Each number is 200 + 40 x the weight over its row's rms, rounded and kept within 0 to 999. Layers, rows and columns count from 0. The size before them is the row's rms in percent of the matrix's.

# layer 10 MLP up, 512x128, rms 0.257, rows 209-234, columns 64-127
093,194,209,187,83,256,235,218,148,176,154,238,178,260,161,157,213,217,129,189,173,207,248,223,237,213,180,200,191,220,232,198,200,163,245,283,195,211,287,222,174,203,172,241,188,115,186,254,204,166,249,115,214,183,138,169,175,193,211,270,171,190,213,192,233
096,261,207,154,231,198,183,286,158,120,236,199,242,203,202,239,201,246,208,181,188,225,170,204,199,200,212,266,171,240,236,222,213,171,209,215,276,143,172,251,95,180,220,170,257,246,199,179,237,252,205,232,249,207,173,130,267,185,184,62,147,212,163,267,133
097,168,157,165,229,124,196,170,281,217,139,275,178,220,219,236,236,216,178,274,183,225,144,194,122,211,123,132,191,222,133,182,165,179,237,219,164,121,188,248,183,214,168,202,190,191,210,206,222,159,209,220,184,203,224,301,251,203,198,191,211,122,169,235,156
090,259,189,206,279,165,192,254,169,228,235,90,238,203,173,193,215,251,181,272,178,219,199,246,166,198,228,171,187,206,224,211,199,164,199,226,247,256,205,225,240,173,181,198,118,121,136,215,211,184,120,259,173,199,149,181,191,146,188,190,183,223,260,199,114
104,195,215,149,226,178,219,235,228,179,101,234,237,129,152,251,206,228,194,199,265,322,146,184,220,212,229,243,230,187,186,154,232,171,240,133,258,200,244,247,190,232,136,185,202,165,179,228,174,172,174,252,184,267,137,208,162,156,196,170,87,245,179,229,153
102,203,172,190,189,156,206,199,194,212,211,239,162,201,131,273,226,197,216,235,225,223,146,90,284,244,185,176,208,195,169,245,228,153,239,246,223,239,240,252,209,179,164,254,158,179,185,175,235,169,199,173,176,174,174,197,199,198,303,273,196,227,191,218,137
102,257,210,214,229,192,116,241,124,225,185,228,249,179,199,218,184,159,219,237,155,258,265,143,269,155,156,211,123,225,226,166,171,149,252,224,179,159,180,210,209,266,218,265,194,158,183,148,202,221,145,212,202,238,180,184,175,197,210,176,247,229,108,163,181
101,213,266,196,209,193,179,185,229,194,192,121,168,252,187,247,211,295,213,193,225,126,171,199,203,215,198,195,178,186,214,188,268,207,185,142,217,199,240,224,184,255,128,238,289,207,182,150,192,160,195,201,204,184,169,161,169,218,239,243,224,199,168,273,170
102,227,161,230,242,161,272,182,207,146,158,189,233,212,139,209,124,236,238,206,162,147,316,258,201,162,283,196,192,215,225,260,269,195,235,169,212,144,207,230,195,121,221,261,176,187,188,222,171,181,155,180,196,235,121,149,225,212,278,154,200,189,201,230,242
099,193,176,166,141,158,255,194,202,160,189,234,181,172,179,152,218,196,173,184,216,190,173,182,213,189,212,239,217,91,199,194,199,137,180,254,217,318,137,193,179,191,195,223,205,186,281,198,152,262,266,237,252,238,153,180,113,160,197,222,255,165,204,235,200
100,255,259,198,154,226,208,215,255,286,148,194,300,209,229,205,213,190,127,168,264,157,184,174,143,197,230,200,260,157,234,204,196,187,170,152,230,227,246,156,226,182,177,251,265,157,177,202,149,173,161,128,217,157,184,182,219,223,177,181,195,203,208,107,180
102,249,207,248,195,200,258,164,167,167,271,233,265,241,207,188,176,222,177,133,209,216,273,219,265,71,233,226,155,206,189,171,192,210,159,194,238,161,96,239,177,156,178,242,115,234,151,206,210,200,142,198,199,234,161,197,222,217,192,214,153,217,194,238,231
110,210,162,167,216,193,241,159,208,121,174,170,151,189,139,187,215,164,133,205,180,177,138,210,182,268,171,221,229,226,131,208,164,194,102,149,175,228,159,150,232,209,233,241,260,198,284,166,259,201,201,172,221,233,184,161,128,256,253,167,163,187,203,246,168
091,184,147,223,153,209,228,209,131,224,147,215,273,244,201,239,158,192,195,180,185,181,222,208,265,258,201,179,183,222,232,255,235,255,203,202,162,265,229,155,199,235,175,244,179,145,186,200,133,195,184,206,273,254,249,165,243,144,183,265,260,170,192,228,196
093,215,208,152,198,154,230,193,206,113,184,197,215,221,189,199,230,226,187,219,185,170,105,209,210,152,165,257,326,212,165,242,199,237,135,202,168,182,226,233,206,267,230,199,200,185,154,180,180,284,196,209,188,153,291,184,149,164,206,204,234,171,166,260,231
091,146,171,125,239,240,217,205,247,216,192,117,197,206,134,224,255,226,171,182,264,177,224,245,230,206,206,221,218,171,192,222,133,192,212,219,259,197,195,204,232,233,191,242,225,251,64,201,266,223,270,229,193,160,144,190,240,170,187,191,149,192,149,253,176
102,239,228,218,158,206,182,183,128,216,140,156,217,184,207,239,202,194,250,186,181,252,226,148,184,234,241,194,190,206,237,218,212,177,182,196,257,219,243,265,209,193,193,132,190,154,233,217,146,123,180,218,201,217,217,137,208,173,217,212,197,231,201,199,138
104,174,224,148,204,173,211,237,209,179,162,285,78,204,182,196,229,218,174,95,260,250,234,233,235,261,214,162,209,144,182,136,149,262,147,247,193,195,253,157,217,241,163,231,182,168,255,90,218,289,236,178,212,189,192,185,181,196,161,199,237,201,168,214,217
100,94,255,185,196,230,185,160,204,192,207,235,192,196,219,187,215,204,219,306,244,185,214,237,204,260,224,197,137,176,218,149,273,159,169,205,187,260,194,213,293,138,217,220,157,163,210,263,184,152,222,182,268,199,142,199,237,208,93,258,111,179,207,210,264
104,225,225,184,195,187,194,258,163,182,141,206,220,226,200,217,247,180,125,236,202,272,236,194,180,236,277,227,248,245,190,226,164,206,183,83,197,184,142,196,216,216,204,164,185,217,218,216,261,171,238,160,234,158,203,149,198,258,181,221,255,170,190,192,141
109,227,225,239,262,175,242,123,165,263,180,195,200,182,208,105,231,144,173,237,215,162,207,198,222,231,179,119,204,162,215,169,195,232,134,195,178,233,164,154,166,216,189,134,203,170,151,172,129,245,249,261,226,149,227,180,164,155,212,198,277,170,180,196,148
089,258,276,172,153,170,158,164,223,217,162,167,207,197,187,245,200,262,173,184,184,221,170,149,212,172,213,190,195,160,220,230,258,250,276,228,129,188,169,158,227,248,211,232,125,213,210,153,307,114,175,193,153,221,154,157,215,223,217,175,237,177,201,145,198
090,236,196,208,251,207,203,195,218,173,265,270,221,211,179,272,212,225,146,235,177,149,174,270,192,240,159,259,180,195,224,300,161,215,231,254,266,264,217,247,178,170,209,186,253,180,201,248,137,160,175,204,230,245,181,220,152,152,296,143,194,239,169,225,168
101,138,180,175,230,119,165,183,211,163,116,208,215,252,246,231,237,244,116,217,142,296,239,172,230,210,198,247,272,214,150,217,240,207,169,273,162,211,182,213,208,214,175,234,235,185,262,149,173,249,135,184,239,184,157,180,178,127,201,206,209,158,253,144,151
097,224,223,183,192,208,199,132,172,200,175,225,233,172,201,185,240,180,194,239,182,241,213,175,220,242,204,234,195,204,243,291,144,177,218,164,165,98,246,163,121,228,175,193,164,109,233,224,136,156,239,186,242,200,194,160,109,257,267,278,153,272,206,206,229
098,241,163,206,204,148,203,184,237,195,114,208,161,124,136,239,241,179,222,121,162,227,219,169,229,157,183,175,189,228,234,148,207,190,240,182,162,274,213,212,196,184,205,203,207,169,213,223,201,212,199,192,177,254,284,201,195,196,203,196,212,189,186,184,145
# layer 10 MLP down (transposed), 512x128, rms 0.243, rows 209-233, columns 64-127
100,224,201,220,232,299,181,207,230,225,174,311,237,257,182,146,178,228,187,162,235,211,134,200,204,244,145,241,280,178,188,267,154,211,258,206,211,215,208,257,147,202,202,156,171,199,225,202,191,214,123,279,131,214,193,167,164,262,208,129,142,188,180,222,182
101,217,189,259,278,201,227,210,210,208,238,190,161,172,204,161,197,140,240,156,283,206,194,176,227,165,267,231,132,206,311,165,225,208,200,206,176,149,137,133,154,162,171,220,220,215,199,236,213,211,238,211,198,122,222,176,208,214,175,94,222,191,190,206,213
102,271,204,183,241,161,201,231,185,246,209,218,165,277,221,114,235,248,210,244,184,215,219,145,124,171,213,193,246,208,261,202,169,161,189,173,120,226,230,115,196,152,158,223,228,204,236,232,230,214,161,139,254,188,152,220,224,136,161,215,217,247,272,106,137
092,211,262,278,250,209,214,185,221,221,139,153,215,197,192,148,185,177,227,212,209,257,236,146,143,202,199,245,157,173,182,165,157,223,178,167,209,192,143,179,246,169,162,233,183,189,230,222,238,152,162,255,244,225,190,156,162,264,195,185,231,186,221,163,141
099,205,134,207,145,246,136,177,201,267,169,260,193,128,198,218,130,203,220,235,223,121,114,199,179,202,248,164,222,211,229,163,217,223,155,239,214,215,237,209,249,210,241,172,262,191,184,231,166,209,159,193,229,165,228,194,167,145,202,265,227,186,288,200,88
108,188,191,245,179,205,126,214,183,336,161,208,209,213,264,222,156,220,256,193,213,88,140,185,218,204,250,204,179,147,126,188,181,199,213,145,246,250,193,214,281,227,168,206,112,278,217,236,226,179,219,234,207,209,199,253,138,254,218,235,245,274,192,195,234
106,152,164,211,196,252,214,269,199,226,228,238,202,171,178,211,209,222,196,182,122,204,170,138,163,198,113,199,213,199,188,155,163,200,133,164,207,230,140,180,163,223,257,165,181,196,195,238,237,169,166,125,265,133,276,175,189,240,199,189,185,259,198,252,172
099,215,156,195,173,299,229,216,236,243,250,172,233,203,169,256,202,180,281,260,197,194,194,226,177,130,185,141,114,205,154,190,201,156,163,216,191,230,211,196,113,203,187,149,263,141,228,187,271,215,189,180,188,132,219,227,176,221,238,176,205,177,168,190,166
102,298,157,226,116,154,180,118,186,184,172,253,174,245,176,233,165,189,197,195,109,194,204,223,197,210,156,277,162,138,241,257,158,231,214,239,221,127,223,212,154,176,151,134,240,188,256,157,241,159,234,245,183,279,215,260,173,250,196,205,208,174,195,217,193
099,136,200,252,119,259,232,146,259,216,201,255,166,222,173,225,178,220,163,232,219,166,198,245,242,213,231,291,219,204,183,222,216,170,171,208,180,244,207,196,158,211,177,173,232,182,163,227,213,150,238,336,164,168,215,230,152,213,214,212,221,90,223,168,211
103,210,231,154,199,158,200,205,200,189,177,212,253,221,160,267,230,232,126,227,216,189,175,188,193,189,167,198,217,184,235,171,248,177,260,259,154,211,202,201,155,113,209,191,209,179,237,215,180,211,191,173,194,248,250,254,138,256,209,137,211,240,261,200,168
108,177,247,222,194,211,239,203,235,214,173,161,173,229,231,201,104,161,202,211,169,185,223,194,223,138,199,238,185,249,210,193,185,115,176,262,134,132,220,180,236,139,211,132,193,181,212,269,227,146,152,225,182,278,187,224,178,205,119,121,163,161,243,219,172
107,234,212,228,188,211,178,223,198,236,209,144,209,248,282,217,217,157,201,142,235,229,226,234,217,195,233,198,197,168,183,190,216,185,187,68,239,197,205,179,220,268,199,245,131,243,162,254,177,191,194,163,212,184,182,172,162,217,200,172,176,247,216,242,223
091,192,223,191,203,138,174,176,117,229,199,196,180,208,142,152,179,263,192,211,136,145,232,154,110,291,190,234,258,263,198,196,238,184,242,257,171,212,207,209,251,177,161,292,166,182,177,175,158,195,170,192,204,167,151,192,236,198,200,164,154,264,215,224,184
094,258,263,176,217,228,175,178,222,181,205,208,188,175,151,261,253,154,186,168,263,167,182,140,193,157,201,245,196,290,284,251,173,179,197,205,206,245,191,285,166,242,223,199,191,176,217,228,213,139,184,221,201,226,262,194,200,107,179,257,264,210,189,172,272
089,189,112,172,265,184,169,180,179,204,190,249,221,235,231,269,225,254,195,168,180,207,261,200,149,217,143,200,152,177,193,161,227,225,180,194,126,259,238,224,200,201,174,176,167,192,151,151,204,260,257,219,197,246,199,102,243,183,225,162,239,131,172,245,244
101,162,138,151,232,205,203,196,163,176,208,145,173,160,200,91,239,232,204,238,240,167,289,170,186,295,193,207,180,131,159,198,181,160,199,144,192,181,287,277,202,196,267,261,189,166,241,234,263,208,152,210,218,201,182,164,219,186,155,236,248,147,173,208,213
096,249,257,175,270,187,221,151,205,164,249,199,153,123,265,207,132,177,260,125,214,210,151,128,204,171,184,226,182,147,241,199,184,247,301,163,255,130,222,236,127,187,177,226,208,158,218,250,270,196,216,194,280,174,186,243,218,185,234,221,237,238,225,202,228
103,146,214,146,185,225,140,145,132,164,150,233,270,150,159,146,216,213,133,177,252,254,204,138,138,192,180,210,189,208,180,148,200,183,201,267,211,194,154,209,262,191,151,111,241,242,146,202,228,212,202,232,161,193,208,267,234,202,211,201,233,197,170,237,221
099,258,93,166,223,209,147,201,187,204,189,111,138,98,125,208,164,238,193,193,173,210,254,209,180,156,219,170,223,133,202,220,147,186,274,178,209,128,166,156,243,175,163,235,226,163,173,246,199,166,175,189,166,226,226,199,189,126,174,219,254,196,258,206,200
108,89,181,146,156,143,210,158,204,201,203,144,130,278,118,233,223,208,97,167,217,198,245,197,217,262,234,234,177,184,265,210,212,248,188,215,190,247,192,137,237,226,206,204,186,172,218,176,212,224,274,180,183,150,210,186,179,143,221,187,184,245,187,191,244
088,187,187,131,212,143,229,220,219,202,169,147,174,173,201,182,141,227,184,96,250,224,132,236,239,164,228,225,257,241,176,172,181,110,166,269,183,222,216,317,204,211,130,154,199,243,190,144,179,149,222,173,236,184,233,302,203,206,259,188,165,260,179,205,209
099,219,234,227,211,143,182,230,209,208,150,227,274,191,158,200,203,223,194,157,258,244,216,180,207,201,231,154,144,185,199,201,231,288,265,261,257,163,199,278,233,137,169,236,220,192,212,216,146,164,229,172,202,180,114,210,170,297,279,219,261,234,195,171,194
110,194,220,118,251,193,183,192,194,239,132,126,239,249,218,127,222,195,165,225,273,177,248,180,261,213,162,235,162,229,156,230,224,216,215,180,240,142,161,90,205,124,210,139,240,227,181,153,220,174,150,237,189,206,146,230,165,266,166,204,205,217,268,209,183
096,180,241,196,251,133,116,228,226,150,223,258,247,187,206,152,186,165,213,211,170,188,207,189,284,148,252,222,186,225,221,215,282,179,241,203,286,174,235,213,95,194,271,203,157,229,165,189,178,169,209,163,228,150,192,248,206,178,158,126,230,186,246,218,168